Each number is 200 + 30 x the weight over its row's rms, rounded and kept within 0 to 999. Layers, rows and columns count from 0. The size before them is the row's rms in percent of the matrix's.

# k: layer 4 attention key, 64x64, rms 0.164, rows 24-44, columns 0-63
# q: layer 4 attention query, 64x64, rms 0.171, rows 25-44, columns 0-63
# v: layer 4 attention value, 64x64, rms 0.158, rows 0-31, columns 0-63
# o: layer 4 attention output (transposed), 64x64, rms 0.149, rows 0-31, columns 0-63
k24,069,204,180,182,233,230,208,228,146,207,212,210,210,211,235,239,199,198,164,178,187,221,201,152,172,149,274,201,162,187,191,207,232,202,244,199,184,181,220,149,191,247,217,151,212,216,227,209,226,101,202,222,230,209,191,210,197,228,210,205,137,185,166,208,235
q25,061,161,208,241,190,161,207,250,254,157,209,193,161,179,185,193,212,196,202,236,192,191,227,241,192,224,171,221,196,214,158,205,181,263,137,211,175,200,238,203,185,177,179,231,225,263,168,202,184,246,244,197,167,259,184,176,224,170,199,245,216,174,217,222,157
k25,057,234,183,167,198,178,169,160,214,169,167,153,225,231,162,265,214,221,210,223,204,201,203,238,213,249,197,234,161,142,124,178,206,173,228,176,210,216,173,197,215,213,196,219,195,200,216,174,199,171,179,212,252,229,202,256,206,183,209,238,180,248,148,236,230
q26,058,209,180,190,200,175,199,230,198,185,251,181,249,217,262,201,222,164,177,254,251,206,188,206,197,206,235,207,165,228,241,210,151,230,233,223,231,163,215,168,173,122,235,170,207,213,167,160,223,176,164,181,193,196,120,173,191,180,191,209,179,200,219,224,184
k26,068,175,204,193,192,246,188,160,190,187,211,164,221,199,193,232,200,171,238,209,198,156,213,171,192,175,243,202,142,188,207,261,187,166,239,166,176,213,212,215,245,221,215,171,198,249,239,236,185,151,168,224,175,220,268,196,203,181,260,210,216,250,141,186,180
q27,072,201,176,176,209,201,183,213,240,253,236,280,159,157,216,225,218,115,193,213,171,156,179,177,196,194,166,180,188,206,205,199,185,214,182,167,213,250,209,196,172,157,192,228,213,193,191,191,202,198,190,183,255,188,229,196,177,204,183,222,203,209,240,143,117
k27,060,192,215,189,174,215,225,185,173,171,229,202,180,195,202,117,171,253,240,187,194,189,199,231,242,155,173,207,173,185,199,143,170,151,184,275,183,175,241,239,224,176,235,208,173,234,201,191,168,234,234,204,191,161,177,137,193,216,219,212,208,237,185,230,199
q28,065,271,123,172,204,224,202,215,159,214,245,209,212,174,258,172,225,208,207,223,172,184,169,171,194,213,241,179,217,163,262,234,173,161,204,211,188,255,235,160,197,173,243,176,191,214,243,227,205,160,195,187,184,183,182,214,186,239,164,173,175,218,179,208,225
k28,066,138,233,210,180,232,182,231,157,229,220,194,193,162,219,173,208,136,231,184,162,180,199,185,167,135,210,169,224,212,232,242,187,206,198,207,241,259,203,226,214,217,223,174,205,202,167,155,160,189,157,148,146,223,215,168,191,225,243,167,207,200,179,225,198
q29,073,230,182,186,155,205,246,258,181,234,180,192,193,166,235,230,214,176,208,233,139,249,183,207,188,163,155,186,153,179,223,261,178,210,221,230,234,172,254,178,234,199,226,188,230,204,187,217,235,173,227,214,215,192,188,209,199,156,181,252,179,194,196,163,142
k29,078,158,258,213,186,186,167,248,207,184,238,203,204,177,160,144,203,184,216,192,183,163,205,123,215,188,188,182,235,247,171,153,187,215,217,254,200,238,199,230,206,201,200,234,229,199,141,166,193,197,210,131,205,197,193,190,161,210,197,191,237,148,216,245,219
q30,066,207,219,214,204,181,194,137,269,244,179,255,186,186,221,191,215,194,215,157,186,214,191,146,217,227,209,137,243,223,129,152,211,238,178,188,160,222,203,216,157,226,210,247,247,196,212,199,191,194,211,151,227,177,216,158,192,183,200,220,233,219,218,197,174
k30,078,169,162,249,192,197,205,214,212,223,276,211,177,200,206,152,180,237,194,226,171,210,189,194,198,243,145,217,192,141,191,168,223,197,155,204,184,140,194,215,198,209,245,216,163,175,236,172,153,205,179,167,253,224,215,161,216,235,197,218,231,222,193,265,213
q31,058,184,160,191,139,259,192,177,222,190,213,213,215,226,229,190,176,149,178,200,230,180,180,167,206,181,182,189,186,207,225,253,192,183,210,143,135,213,185,178,176,164,192,213,243,136,131,170,181,182,146,216,177,132,186,205,213,212,212,187,204,216,179,194,171
k31,064,183,215,208,216,174,199,195,167,204,191,200,221,175,176,221,208,237,224,235,248,201,186,246,236,221,193,152,175,172,202,230,224,236,203,199,213,183,225,266,163,206,214,234,195,232,179,266,142,166,190,174,217,229,281,153,247,235,218,217,212,223,182,151,203
v0,111,167,197,180,168,230,215,189,173,169,213,187,189,180,243,243,227,189,210,182,198,159,211,156,119,177,201,228,202,201,173,212,191,244,153,176,196,232,187,155,139,236,272,189,168,219,264,225,217,187,152,226,213,174,160,195,212,181,221,212,198,160,191,227,196
o0,114,186,186,209,168,256,198,262,221,193,231,222,197,240,251,180,191,193,189,246,177,153,228,204,169,201,236,221,160,207,233,208,219,257,123,154,164,214,197,184,190,228,207,239,198,157,199,197,188,200,133,157,199,164,206,190,225,174,191,176,221,224,188,237,229
v1,112,155,224,214,211,214,197,242,235,203,232,154,226,205,203,208,190,192,281,169,169,249,201,219,201,193,163,192,248,182,195,184,227,233,228,187,225,222,213,182,218,243,205,176,217,198,194,164,150,166,213,156,239,183,158,174,218,241,271,178,150,199,175,228,239
o1,111,185,211,206,173,192,177,194,224,175,167,203,168,233,186,176,176,191,207,196,188,188,218,185,181,123,213,199,193,197,153,222,221,219,214,184,239,146,178,213,226,266,209,165,157,156,200,185,228,221,248,161,155,255,214,207,246,233,257,158,206,176,212,262,203
v2,105,231,261,162,202,169,204,179,221,219,175,210,205,167,148,202,179,172,232,252,218,159,219,135,168,218,191,218,207,188,181,164,224,167,195,208,168,206,196,219,217,174,167,189,239,201,184,195,225,178,157,206,137,145,235,199,198,197,231,225,245,118,171,200,192
o2,108,219,211,179,223,195,206,176,234,224,221,160,207,237,206,259,170,199,190,192,206,190,129,204,215,226,241,218,201,191,244,138,229,159,176,242,164,173,174,189,177,224,169,122,209,222,209,247,229,202,192,174,176,197,177,180,172,170,200,236,238,186,169,175,259
v3,101,221,237,183,183,177,201,216,176,162,216,292,213,191,207,181,172,278,251,193,192,252,181,169,250,172,197,186,185,182,196,175,255,168,209,241,226,200,237,233,176,188,252,194,176,247,210,199,169,162,213,184,173,219,257,185,222,231,194,207,194,196,195,211,211
o3,105,199,282,183,197,172,214,174,183,184,236,196,183,181,194,142,194,207,204,189,196,216,243,177,244,226,213,267,240,177,198,153,183,194,193,199,212,209,217,221,181,194,168,188,115,257,228,183,212,200,201,202,159,166,154,229,188,234,221,173,218,174,154,230,241
v4,105,167,180,177,247,207,192,221,210,177,248,199,171,226,215,187,171,202,200,244,208,230,210,235,181,192,152,180,254,197,169,245,206,197,194,110,177,219,242,161,157,229,217,171,169,208,190,274,215,195,213,211,228,190,248,179,201,180,174,213,190,270,219,213,207
o4,101,162,234,122,214,196,200,235,274,212,220,198,174,175,218,191,194,238,204,241,187,170,246,205,196,190,203,186,241,173,150,244,218,251,182,173,248,168,180,192,182,167,209,212,227,200,198,239,204,226,160,229,213,220,224,225,231,268,192,239,190,187,235,166,204
v5,112,175,214,221,187,199,199,245,222,210,261,134,220,212,177,198,142,197,165,189,172,233,179,189,176,174,126,194,223,209,181,199,241,180,211,170,187,220,173,173,165,176,170,203,223,186,226,166,213,213,213,166,189,208,266,260,216,230,269,196,202,172,191,154,182
o5,104,205,180,156,210,211,159,176,253,174,208,140,178,174,168,232,179,238,177,233,281,200,153,205,220,180,156,215,220,237,208,237,243,211,164,221,189,206,179,228,217,203,212,157,150,190,186,205,209,224,243,147,168,179,217,197,216,251,217,155,167,201,196,210,219
v6,116,213,168,219,215,215,174,195,215,157,191,239,232,195,235,260,146,175,177,219,204,133,193,155,215,234,227,208,212,177,189,199,225,220,214,181,179,215,231,206,215,180,232,200,160,174,223,156,235,268,161,235,256,193,191,163,193,201,143,197,190,165,166,169,240
o6,116,210,191,227,198,192,175,143,239,205,186,174,178,201,217,207,166,213,182,229,179,243,214,170,220,182,225,195,180,260,185,160,153,217,212,182,190,218,221,155,169,197,237,203,204,181,217,162,202,225,88,243,246,216,241,180,185,201,210,180,255,187,165,174,226
v7,103,228,195,177,206,203,176,216,207,194,202,217,209,219,226,196,191,174,256,150,156,163,221,232,218,178,167,194,206,168,219,180,155,217,226,253,223,234,218,204,192,199,201,200,200,216,251,201,214,276,164,165,189,180,153,194,319,197,203,168,211,185,179,195,234
o7,100,162,171,252,243,238,201,188,184,176,164,194,171,223,195,168,204,187,176,184,235,205,216,180,242,114,169,167,234,210,199,113,182,248,187,235,179,164,225,194,210,223,236,212,227,222,207,178,183,236,192,200,200,217,192,200,213,197,203,209,238,212,187,279,233
v8,102,215,224,166,176,173,218,265,212,236,170,279,181,197,239,140,174,162,234,179,208,247,173,192,233,219,192,140,215,214,200,206,181,233,176,206,241,155,226,200,185,191,233,208,167,219,152,231,226,208,198,212,165,226,144,167,233,185,187,198,164,201,222,197,177
o8,095,200,235,133,246,161,229,210,184,164,198,249,204,238,244,168,162,145,163,222,210,214,212,206,221,213,145,196,213,215,205,135,164,203,190,190,231,173,184,216,182,139,211,205,175,244,201,191,149,198,187,225,159,232,134,197,210,207,235,199,196,182,208,219,173
v9,110,228,233,209,236,212,186,190,198,210,181,190,192,242,188,200,180,197,226,149,180,275,220,202,188,234,226,230,221,213,227,260,223,162,206,204,229,247,198,225,223,150,208,169,250,210,190,194,245,229,207,236,217,183,255,167,280,226,202,151,234,193,183,218,229
o9,106,166,223,229,251,230,206,188,197,219,149,177,130,230,229,185,193,241,203,192,169,233,164,153,188,138,225,168,280,170,233,225,194,140,228,236,207,183,204,180,191,188,187,183,197,245,202,200,242,191,169,220,172,183,210,188,225,237,164,180,189,226,197,217,177
v10,108,195,242,202,197,200,210,163,142,208,187,177,249,144,196,224,212,224,211,238,198,163,188,172,175,177,200,209,188,186,173,199,201,171,249,167,203,130,227,222,156,175,184,196,177,193,192,198,133,212,146,147,253,176,229,135,193,176,240,189,207,212,169,207,232
o10,105,217,247,207,215,193,182,188,193,230,195,224,186,188,145,180,228,249,234,160,218,178,188,230,202,202,259,206,161,242,174,186,219,230,211,131,216,149,167,188,231,268,198,153,197,199,225,195,179,226,170,183,231,218,209,195,198,172,181,156,247,186,164,188,264
v11,093,228,232,186,207,239,179,150,185,165,191,249,238,185,203,280,196,208,215,257,171,262,214,223,161,201,166,204,216,166,196,194,214,207,178,226,171,162,214,199,225,189,204,191,157,223,261,214,205,204,193,183,173,181,161,209,187,215,233,217,176,120,192,221,250
o11,091,230,205,244,174,208,255,208,212,187,203,172,229,213,234,224,193,248,168,208,165,195,209,231,209,168,231,216,167,163,234,183,177,227,172,201,225,217,208,191,191,262,209,198,187,225,201,245,216,185,147,221,178,243,228,201,219,210,228,198,189,187,113,236,290
v12,117,188,163,205,206,193,216,222,206,191,210,183,193,239,208,206,243,252,257,206,229,247,188,240,163,249,146,259,148,163,192,230,214,185,172,256,211,175,207,200,139,194,193,200,168,194,241,214,193,201,237,254,234,172,164,242,220,167,176,186,230,202,195,226,183
o12,112,210,164,196,198,226,201,251,166,190,238,182,203,197,177,153,220,264,199,216,133,197,253,220,182,180,182,231,213,156,222,227,203,181,144,267,237,231,207,219,230,201,193,235,204,179,219,206,181,246,157,225,186,217,181,189,153,211,153,199,203,233,237,249,203
v13,116,201,242,194,230,158,202,219,183,244,203,153,222,151,213,199,244,156,203,201,223,170,219,243,136,167,207,162,173,218,250,224,195,172,206,178,190,162,204,210,187,241,210,207,225,190,232,196,200,215,163,172,187,214,198,211,280,199,205,189,198,292,210,155,180
o13,117,162,197,191,218,199,189,219,185,203,212,235,177,175,204,213,221,211,218,169,228,164,226,218,189,134,145,106,185,205,254,186,226,235,218,154,229,153,198,194,255,210,202,182,271,213,194,198,204,204,238,185,209,153,187,164,200,193,151,183,220,201,170,166,168
v14,109,217,187,220,178,220,221,194,243,210,188,214,208,207,175,246,201,205,201,243,175,233,177,258,246,225,236,134,176,190,173,194,139,205,193,218,179,155,207,218,256,247,162,208,165,189,187,181,138,239,217,251,231,189,171,195,212,189,233,196,172,171,235,175,248
o14,107,232,175,220,208,198,224,230,190,143,186,206,216,210,194,228,186,234,172,175,166,230,208,271,168,208,170,205,166,181,164,214,149,226,275,209,188,162,230,204,218,199,183,195,195,201,219,177,194,211,228,270,236,277,219,229,180,172,249,215,165,201,163,216,196
v15,101,232,218,247,216,202,201,194,192,242,238,242,223,165,205,214,219,280,162,169,241,217,192,181,234,192,180,175,196,169,187,226,199,176,147,174,175,184,206,208,220,240,172,192,195,195,226,165,178,217,189,191,210,231,227,205,179,200,140,158,192,266,178,129,146
o15,103,217,190,221,201,214,242,168,247,199,247,230,186,109,192,148,223,240,187,197,210,219,196,231,204,200,164,140,162,215,204,231,171,173,201,182,217,221,226,197,203,144,185,225,158,196,217,144,190,225,207,225,200,190,191,181,146,248,221,197,217,197,153,147,179
v16,104,162,204,176,192,192,131,242,220,182,197,189,190,214,165,191,157,173,222,195,212,163,205,197,185,227,229,185,190,204,225,194,93,234,225,250,213,201,206,206,198,222,187,243,188,234,159,268,217,196,200,220,193,179,188,214,205,148,141,237,204,175,195,196,257
o16,108,225,178,190,224,171,181,263,240,194,179,204,182,233,191,207,205,155,184,171,194,181,271,181,238,226,209,187,260,230,170,154,191,201,220,221,137,188,186,244,160,228,222,223,246,223,177,228,185,224,210,219,227,233,212,190,233,133,177,232,240,204,228,210,170
v17,089,226,117,218,190,237,233,208,134,197,201,176,204,215,158,205,204,220,265,194,240,177,209,202,182,161,232,170,215,215,189,213,220,174,229,152,221,198,160,237,186,169,165,169,171,205,180,188,201,178,155,226,176,245,171,183,195,144,138,177,229,175,190,192,183
o17,097,235,202,190,210,281,199,222,181,217,210,228,258,220,204,188,250,238,170,167,256,201,169,190,203,210,234,241,201,224,184,163,173,122,206,189,237,187,200,174,194,163,229,184,209,165,193,207,214,226,167,210,264,153,237,180,220,189,189,185,228,193,246,181,168
v18,103,236,203,195,217,208,183,225,247,201,211,188,163,201,179,213,157,191,243,174,234,222,179,209,173,142,166,164,276,179,178,185,182,241,207,138,215,215,194,228,171,232,250,244,148,186,177,183,257,240,153,210,217,225,237,164,188,199,179,199,196,191,234,218,181
o18,105,191,235,212,214,216,245,226,277,197,204,199,165,232,214,210,123,202,183,239,248,200,251,206,211,212,195,202,178,264,191,142,216,199,205,197,229,135,185,208,168,171,218,224,196,184,192,175,196,246,166,216,191,170,206,215,214,221,208,200,170,160,272,190,166
v19,103,202,217,183,152,185,220,145,163,161,247,210,205,223,177,169,207,235,208,132,218,198,206,213,227,166,197,151,222,211,181,200,189,166,182,157,194,125,185,199,168,198,210,260,196,214,177,202,156,193,167,232,155,169,196,196,246,127,214,202,204,226,162,205,217
o19,098,217,233,190,215,219,164,224,187,172,249,245,202,208,203,131,203,205,192,155,297,157,174,235,223,256,201,177,195,196,180,190,188,193,198,188,161,171,135,211,208,226,171,247,182,223,235,189,169,194,177,209,220,170,198,196,185,236,207,201,211,196,194,275,195
v20,113,217,189,195,224,145,247,273,212,195,202,198,190,181,179,250,237,200,209,234,214,196,207,271,187,157,215,172,265,189,180,206,241,192,162,193,200,158,184,187,219,189,207,182,165,194,158,243,200,108,165,213,201,175,211,145,187,197,201,204,203,170,215,225,195
o20,109,210,208,174,175,194,234,258,202,210,256,220,238,213,232,215,173,217,171,237,213,218,208,212,162,208,228,212,204,149,225,225,167,167,215,190,278,108,194,209,207,207,220,136,210,189,208,201,239,170,185,200,235,183,159,196,232,188,185,263,179,184,209,185,226
v21,104,178,170,201,197,225,183,194,172,240,182,123,195,209,178,214,155,221,208,169,214,143,174,245,191,166,106,198,238,212,166,181,188,204,211,230,215,200,203,209,191,197,147,187,185,139,179,183,163,232,151,186,203,205,174,245,212,196,193,178,241,160,222,166,181
o21,100,238,165,223,210,249,212,231,212,190,173,197,218,235,140,228,211,196,174,220,274,207,183,249,225,150,143,233,180,250,169,203,224,183,180,252,200,185,181,199,204,191,257,188,195,189,203,214,202,283,227,171,250,212,191,213,166,214,178,208,220,205,211,189,226
v22,105,229,198,217,191,247,236,183,249,221,200,210,222,217,229,201,179,184,193,178,214,196,209,203,209,205,189,147,265,193,224,244,186,157,204,186,227,191,153,146,276,154,199,157,246,203,202,201,192,205,186,236,147,186,172,206,258,128,242,202,181,192,215,199,187
o22,108,184,145,247,215,260,176,186,173,194,195,228,224,252,213,216,223,178,137,172,259,226,155,193,189,205,188,170,224,172,198,227,190,156,192,197,200,170,166,197,195,177,191,188,200,173,195,215,216,198,160,236,172,216,230,165,232,249,259,209,159,205,131,221,171
v23,092,166,206,204,180,202,201,188,197,155,164,180,193,237,180,189,214,216,241,178,178,172,201,243,213,191,236,203,148,229,188,204,248,145,167,152,194,217,197,211,161,177,239,246,235,126,195,180,215,158,204,208,255,169,162,213,238,177,211,168,206,176,177,270,184
o23,087,207,212,204,180,186,157,195,182,159,219,188,217,253,217,137,182,193,221,185,180,193,94,194,187,196,212,214,187,199,162,201,224,197,177,237,201,191,168,189,256,203,171,241,201,186,239,173,199,165,184,201,218,136,196,202,224,202,128,192,208,225,230,270,201
v24,127,179,176,202,209,208,190,245,203,249,187,222,189,195,177,238,198,217,169,152,171,156,223,258,183,157,261,190,229,182,191,177,166,193,193,221,188,249,194,243,196,227,243,210,225,232,205,122,177,150,243,186,205,191,217,185,220,202,165,193,171,144,184,147,192
o24,120,202,200,216,198,209,220,257,208,200,198,199,167,192,189,215,179,198,206,174,183,230,204,178,208,195,205,158,185,189,154,185,160,219,218,238,176,198,263,227,197,221,203,206,144,145,207,146,273,138,239,159,249,146,173,205,246,164,197,226,225,208,171,198,156
v25,096,247,227,220,191,183,234,168,190,246,200,229,200,152,275,200,183,142,210,198,207,230,173,184,161,199,243,165,205,239,234,148,199,202,175,188,207,186,186,241,205,173,236,209,219,183,233,175,194,221,179,220,191,193,142,183,217,230,236,135,185,138,196,223,163
o25,099,180,227,219,217,195,247,189,165,162,190,202,226,232,240,222,175,152,169,197,206,206,158,223,201,171,165,206,134,232,282,153,201,207,202,183,208,183,195,143,243,211,211,188,175,211,197,119,218,152,170,192,154,178,177,171,185,192,227,175,188,234,199,207,206
v26,108,175,156,185,187,183,211,180,171,176,232,198,224,151,201,195,157,216,185,206,220,212,203,238,280,124,201,243,211,213,226,215,223,154,265,155,226,189,199,182,209,150,167,220,179,243,211,205,193,169,210,241,245,231,217,176,223,227,185,180,168,207,214,243,223
o26,111,227,165,149,189,209,165,170,134,192,201,163,239,212,194,188,246,226,210,186,228,240,231,190,250,216,243,187,266,236,161,225,180,222,255,159,224,173,201,177,205,189,222,200,179,218,202,172,194,174,200,215,220,153,211,224,229,263,185,174,205,170,246,205,238
v27,116,159,194,168,188,178,184,205,187,185,256,185,217,189,225,214,205,207,151,207,210,229,205,201,220,125,198,229,193,218,224,210,190,235,202,283,132,212,189,209,189,195,205,182,173,229,266,230,225,179,201,208,142,208,196,234,244,151,186,193,179,175,239,136,207
o27,110,225,124,157,178,177,201,262,189,182,202,197,238,128,222,194,227,220,158,209,240,180,248,188,234,211,167,166,236,173,262,193,189,246,179,220,174,223,226,184,189,198,220,214,215,228,186,197,193,203,202,175,187,164,197,220,246,232,222,193,245,207,152,196,249
v28,102,189,187,166,188,185,184,167,194,154,195,177,188,215,214,244,168,177,150,215,196,157,201,252,175,186,214,178,177,228,200,167,234,201,176,159,202,228,158,137,228,150,190,243,239,182,173,140,253,185,234,213,275,229,166,208,213,229,193,223,189,216,207,212,167
o28,102,217,192,176,200,185,169,149,193,147,209,158,231,224,233,246,190,185,197,249,197,208,118,200,215,230,186,192,191,215,184,222,186,213,215,195,210,191,193,173,204,176,247,284,225,156,194,186,204,130,215,189,201,151,194,201,204,239,126,233,175,213,219,218,216
v29,103,182,234,182,182,242,171,143,166,226,247,160,166,186,189,198,196,187,203,224,185,219,226,208,226,207,258,161,240,227,188,199,191,157,190,208,156,222,194,164,267,198,220,250,185,234,200,197,208,271,211,230,195,185,244,196,188,156,258,226,204,208,146,198,221
o29,109,220,204,157,214,235,208,164,230,191,191,221,153,187,206,248,158,181,190,141,206,168,168,209,212,227,207,174,204,176,196,242,229,241,229,173,123,181,153,198,169,259,152,260,210,200,226,234,191,160,190,233,206,186,240,216,220,214,215,219,174,219,164,234,206
v30,088,223,215,159,207,179,205,164,169,191,152,158,169,169,168,236,184,167,238,221,216,214,179,238,199,226,215,215,134,182,212,199,209,182,216,225,243,119,203,222,178,208,209,212,246,187,194,220,198,258,230,219,202,170,167,128,193,258,192,166,196,237,208,174,222
o30,089,197,250,191,263,173,202,189,132,203,173,190,217,217,210,257,213,216,248,222,131,206,199,227,186,154,203,183,173,224,236,159,212,206,249,184,213,158,188,198,244,236,167,231,205,254,208,187,205,232,215,220,217,235,183,235,138,184,150,199,197,216,218,205,198
v31,101,180,160,221,151,226,222,198,177,197,214,216,203,160,223,205,242,196,205,187,190,248,189,155,177,208,225,239,210,212,251,199,205,214,239,192,216,225,175,138,169,257,221,221,197,192,151,200,234,219,214,250,130,231,180,221,143,220,212,150,185,179,254,223,216
o31,107,202,171,193,183,223,195,239,174,217,194,184,237,270,231,218,197,182,240,182,199,165,229,149,174,217,209,241,203,237,242,210,197,195,218,146,200,263,191,224,201,203,197,219,179,184,170,143,147,201,222,197,163,183,224,212,186,190,287,166,161,210,236,179,162
q32,140,234,220,231,130,170,158,246,236,254,212,214,119,218,209,179,199,176,210,129,217,205,197,182,160,206,187,167,172,178,237,170,229,191,182,187,167,203,216,172,200,141,174,234,226,202,210,225,192,177,169,183,169,181,195,179,212,160,216,209,186,215,203,158,152
k32,109,224,235,196,247,289,277,197,164,195,142,199,191,200,209,252,200,192,214,221,167,204,176,215,208,169,200,192,174,208,231,267,157,163,248,169,207,201,203,180,179,232,230,164,188,204,176,191,218,165,264,219,231,199,213,207,194,217,177,233,181,194,198,162,189
q33,060,197,175,227,203,269,235,206,150,239,212,251,215,195,188,212,227,193,209,179,204,225,195,203,159,191,221,204,158,166,216,241,173,149,215,218,171,256,226,197,178,157,144,229,189,154,188,241,179,188,233,192,228,185,227,235,200,174,230,241,151,208,192,169,140
k33,110,215,217,236,157,116,153,203,199,217,180,161,148,213,196,224,182,231,204,163,212,225,215,204,163,223,172,157,171,139,194,148,216,215,171,175,236,221,226,217,228,171,156,184,196,195,236,178,229,213,179,230,162,147,210,210,186,175,221,238,177,201,237,158,187
q34,094,199,193,215,187,238,182,232,183,239,186,241,155,220,234,237,201,169,188,175,212,177,187,174,129,255,200,193,185,119,219,186,247,200,208,196,177,228,221,214,186,172,183,189,214,220,220,276,185,163,165,182,195,201,206,178,229,140,204,223,178,249,161,170,173
k34,150,230,193,271,160,137,163,202,222,208,213,199,149,200,226,212,217,237,200,174,225,204,250,214,174,214,225,174,156,154,206,129,203,240,189,172,237,205,232,169,214,167,208,205,196,196,228,178,197,189,173,201,166,140,207,203,228,177,179,225,179,191,273,187,229
q35,226,162,165,135,253,285,274,197,189,195,184,226,262,177,208,227,195,169,206,255,181,187,179,196,220,188,185,211,220,224,182,237,161,185,213,191,211,212,160,240,209,242,214,174,177,207,186,156,220,221,258,206,224,241,211,170,203,203,215,181,210,197,191,203,168
k35,141,158,164,141,240,248,201,206,207,171,248,195,265,177,183,172,183,177,198,221,177,186,178,167,231,174,198,210,250,240,187,224,217,189,210,214,188,181,164,242,184,246,201,208,181,198,174,239,199,196,214,190,199,227,168,209,189,244,223,144,238,203,128,244,247
q36,120,188,199,168,255,268,247,206,222,189,201,213,212,185,200,173,172,186,213,243,185,192,179,196,252,168,194,184,197,251,162,231,163,169,202,221,183,165,154,233,202,234,208,186,173,175,175,165,228,222,266,192,214,238,184,170,158,240,189,198,237,171,190,226,130
k36,096,180,176,139,262,226,222,222,186,170,235,221,278,151,209,160,153,150,203,213,197,184,171,199,201,191,201,155,202,230,153,189,176,191,199,240,187,162,184,228,200,247,202,194,200,188,162,201,216,211,225,196,175,254,196,186,210,211,264,200,242,213,155,217,167
q37,203,219,200,227,145,117,145,175,184,204,196,164,201,241,214,186,205,212,196,179,231,200,229,231,186,214,175,184,180,165,217,163,248,263,201,178,202,194,249,138,216,158,201,220,205,198,232,213,182,178,150,213,195,162,181,234,212,186,170,209,169,178,247,177,249
k37,148,219,205,278,145,140,170,200,211,220,187,218,152,227,216,226,213,251,182,198,219,223,228,213,185,217,204,169,164,149,219,160,199,219,186,170,216,218,238,197,205,129,207,214,210,195,232,166,185,186,191,222,198,166,215,185,236,162,187,238,148,203,265,162,192
q38,108,198,204,155,202,188,202,222,156,121,153,194,247,248,217,207,219,197,220,188,217,152,227,244,239,144,196,208,245,220,169,216,172,252,201,241,224,166,167,170,158,194,230,195,184,220,212,188,169,187,226,225,235,207,177,147,230,215,174,208,189,213,240,227,235
k38,110,205,176,250,156,127,143,194,236,186,200,199,201,188,221,243,228,202,186,151,267,205,215,225,153,212,183,169,161,150,224,176,212,224,224,148,191,246,231,190,230,153,176,194,221,213,198,213,187,200,180,228,167,197,233,205,213,172,219,216,129,194,211,188,211
q39,143,227,229,251,156,145,171,231,199,215,198,208,159,233,236,208,199,201,185,155,236,200,218,230,164,202,202,172,166,137,217,161,251,242,205,171,212,198,275,179,207,144,197,191,193,207,219,223,214,162,162,195,189,168,178,202,238,194,205,241,158,225,242,190,227
k39,108,215,228,263,147,163,169,171,169,205,169,192,137,212,189,250,238,244,165,216,192,208,192,228,197,214,214,226,173,150,246,174,250,186,229,195,194,217,256,164,225,169,183,195,196,202,263,208,236,200,179,188,213,156,206,246,203,181,152,218,178,214,203,168,194
q40,086,189,223,222,187,178,163,184,260,237,193,164,243,153,189,207,184,248,150,191,199,179,229,192,265,242,144,192,210,197,232,211,243,225,185,186,139,211,204,222,161,182,231,194,228,251,211,210,170,238,233,194,212,206,228,235,173,210,203,223,206,168,185,191,268
k40,091,158,213,184,159,223,204,197,242,173,222,192,222,182,228,243,185,138,234,178,186,218,205,149,230,194,207,134,233,237,173,224,194,202,214,183,230,116,183,190,171,179,249,168,196,181,203,165,221,184,181,214,232,227,148,153,240,217,225,179,223,180,181,232,187
q41,089,214,204,150,204,195,241,192,146,187,152,153,259,177,215,253,185,115,182,224,201,200,245,160,223,231,203,172,213,232,231,231,213,260,221,192,224,225,171,212,206,192,243,242,199,207,184,228,187,167,216,226,182,214,172,231,174,209,206,204,181,191,213,257,227
k41,097,197,171,193,230,255,210,165,234,208,181,198,238,193,127,253,191,253,204,263,203,218,191,206,210,198,214,211,161,177,215,250,144,194,241,235,235,211,172,222,166,216,231,222,239,183,188,155,203,232,199,214,183,247,242,201,197,233,168,155,219,229,176,224,214
q42,092,183,222,215,237,242,201,208,236,238,208,180,193,187,156,156,229,192,229,184,211,208,190,172,166,178,201,175,190,212,192,230,195,127,193,272,217,214,158,233,204,219,172,157,215,192,146,222,230,256,233,178,135,253,206,165,194,205,247,199,192,198,179,170,163
k42,093,196,193,162,178,160,198,190,160,210,227,225,192,259,184,240,191,214,172,170,213,208,194,228,187,208,242,138,168,157,207,190,164,229,183,176,210,152,196,170,198,180,171,235,209,236,236,114,214,202,200,248,247,151,159,199,232,184,213,228,160,199,230,235,204
q43,079,164,286,213,177,221,228,217,225,183,245,268,180,198,191,156,184,156,144,156,191,186,193,218,181,253,195,184,184,141,182,174,180,216,152,214,214,192,202,231,170,206,185,230,232,193,216,153,175,206,183,224,180,170,204,181,156,175,167,212,186,213,234,223,161
k43,081,163,186,194,200,152,226,246,236,144,212,171,190,157,214,188,218,234,203,175,215,234,209,160,164,245,191,221,179,189,246,164,199,223,154,152,184,193,188,171,242,159,174,157,266,180,190,175,210,199,173,188,208,215,164,222,196,207,151,215,264,166,194,162,194
q44,067,234,180,182,171,227,244,192,156,257,164,168,186,176,223,168,194,168,229,216,179,221,152,188,199,170,188,218,187,155,221,177,197,185,231,184,194,223,236,178,226,217,164,174,171,277,194,242,230,236,221,213,177,177,258,241,164,208,226,228,226,200,217,193,266
k44,082,257,209,170,229,221,231,200,171,217,190,165,198,146,167,158,245,201,218,239,239,168,199,209,190,165,220,229,221,255,214,196,149,192,219,222,165,228,205,239,190,199,239,193,218,225,148,187,208,222,228,178,187,222,181,202,184,227,213,169,182,261,232,113,197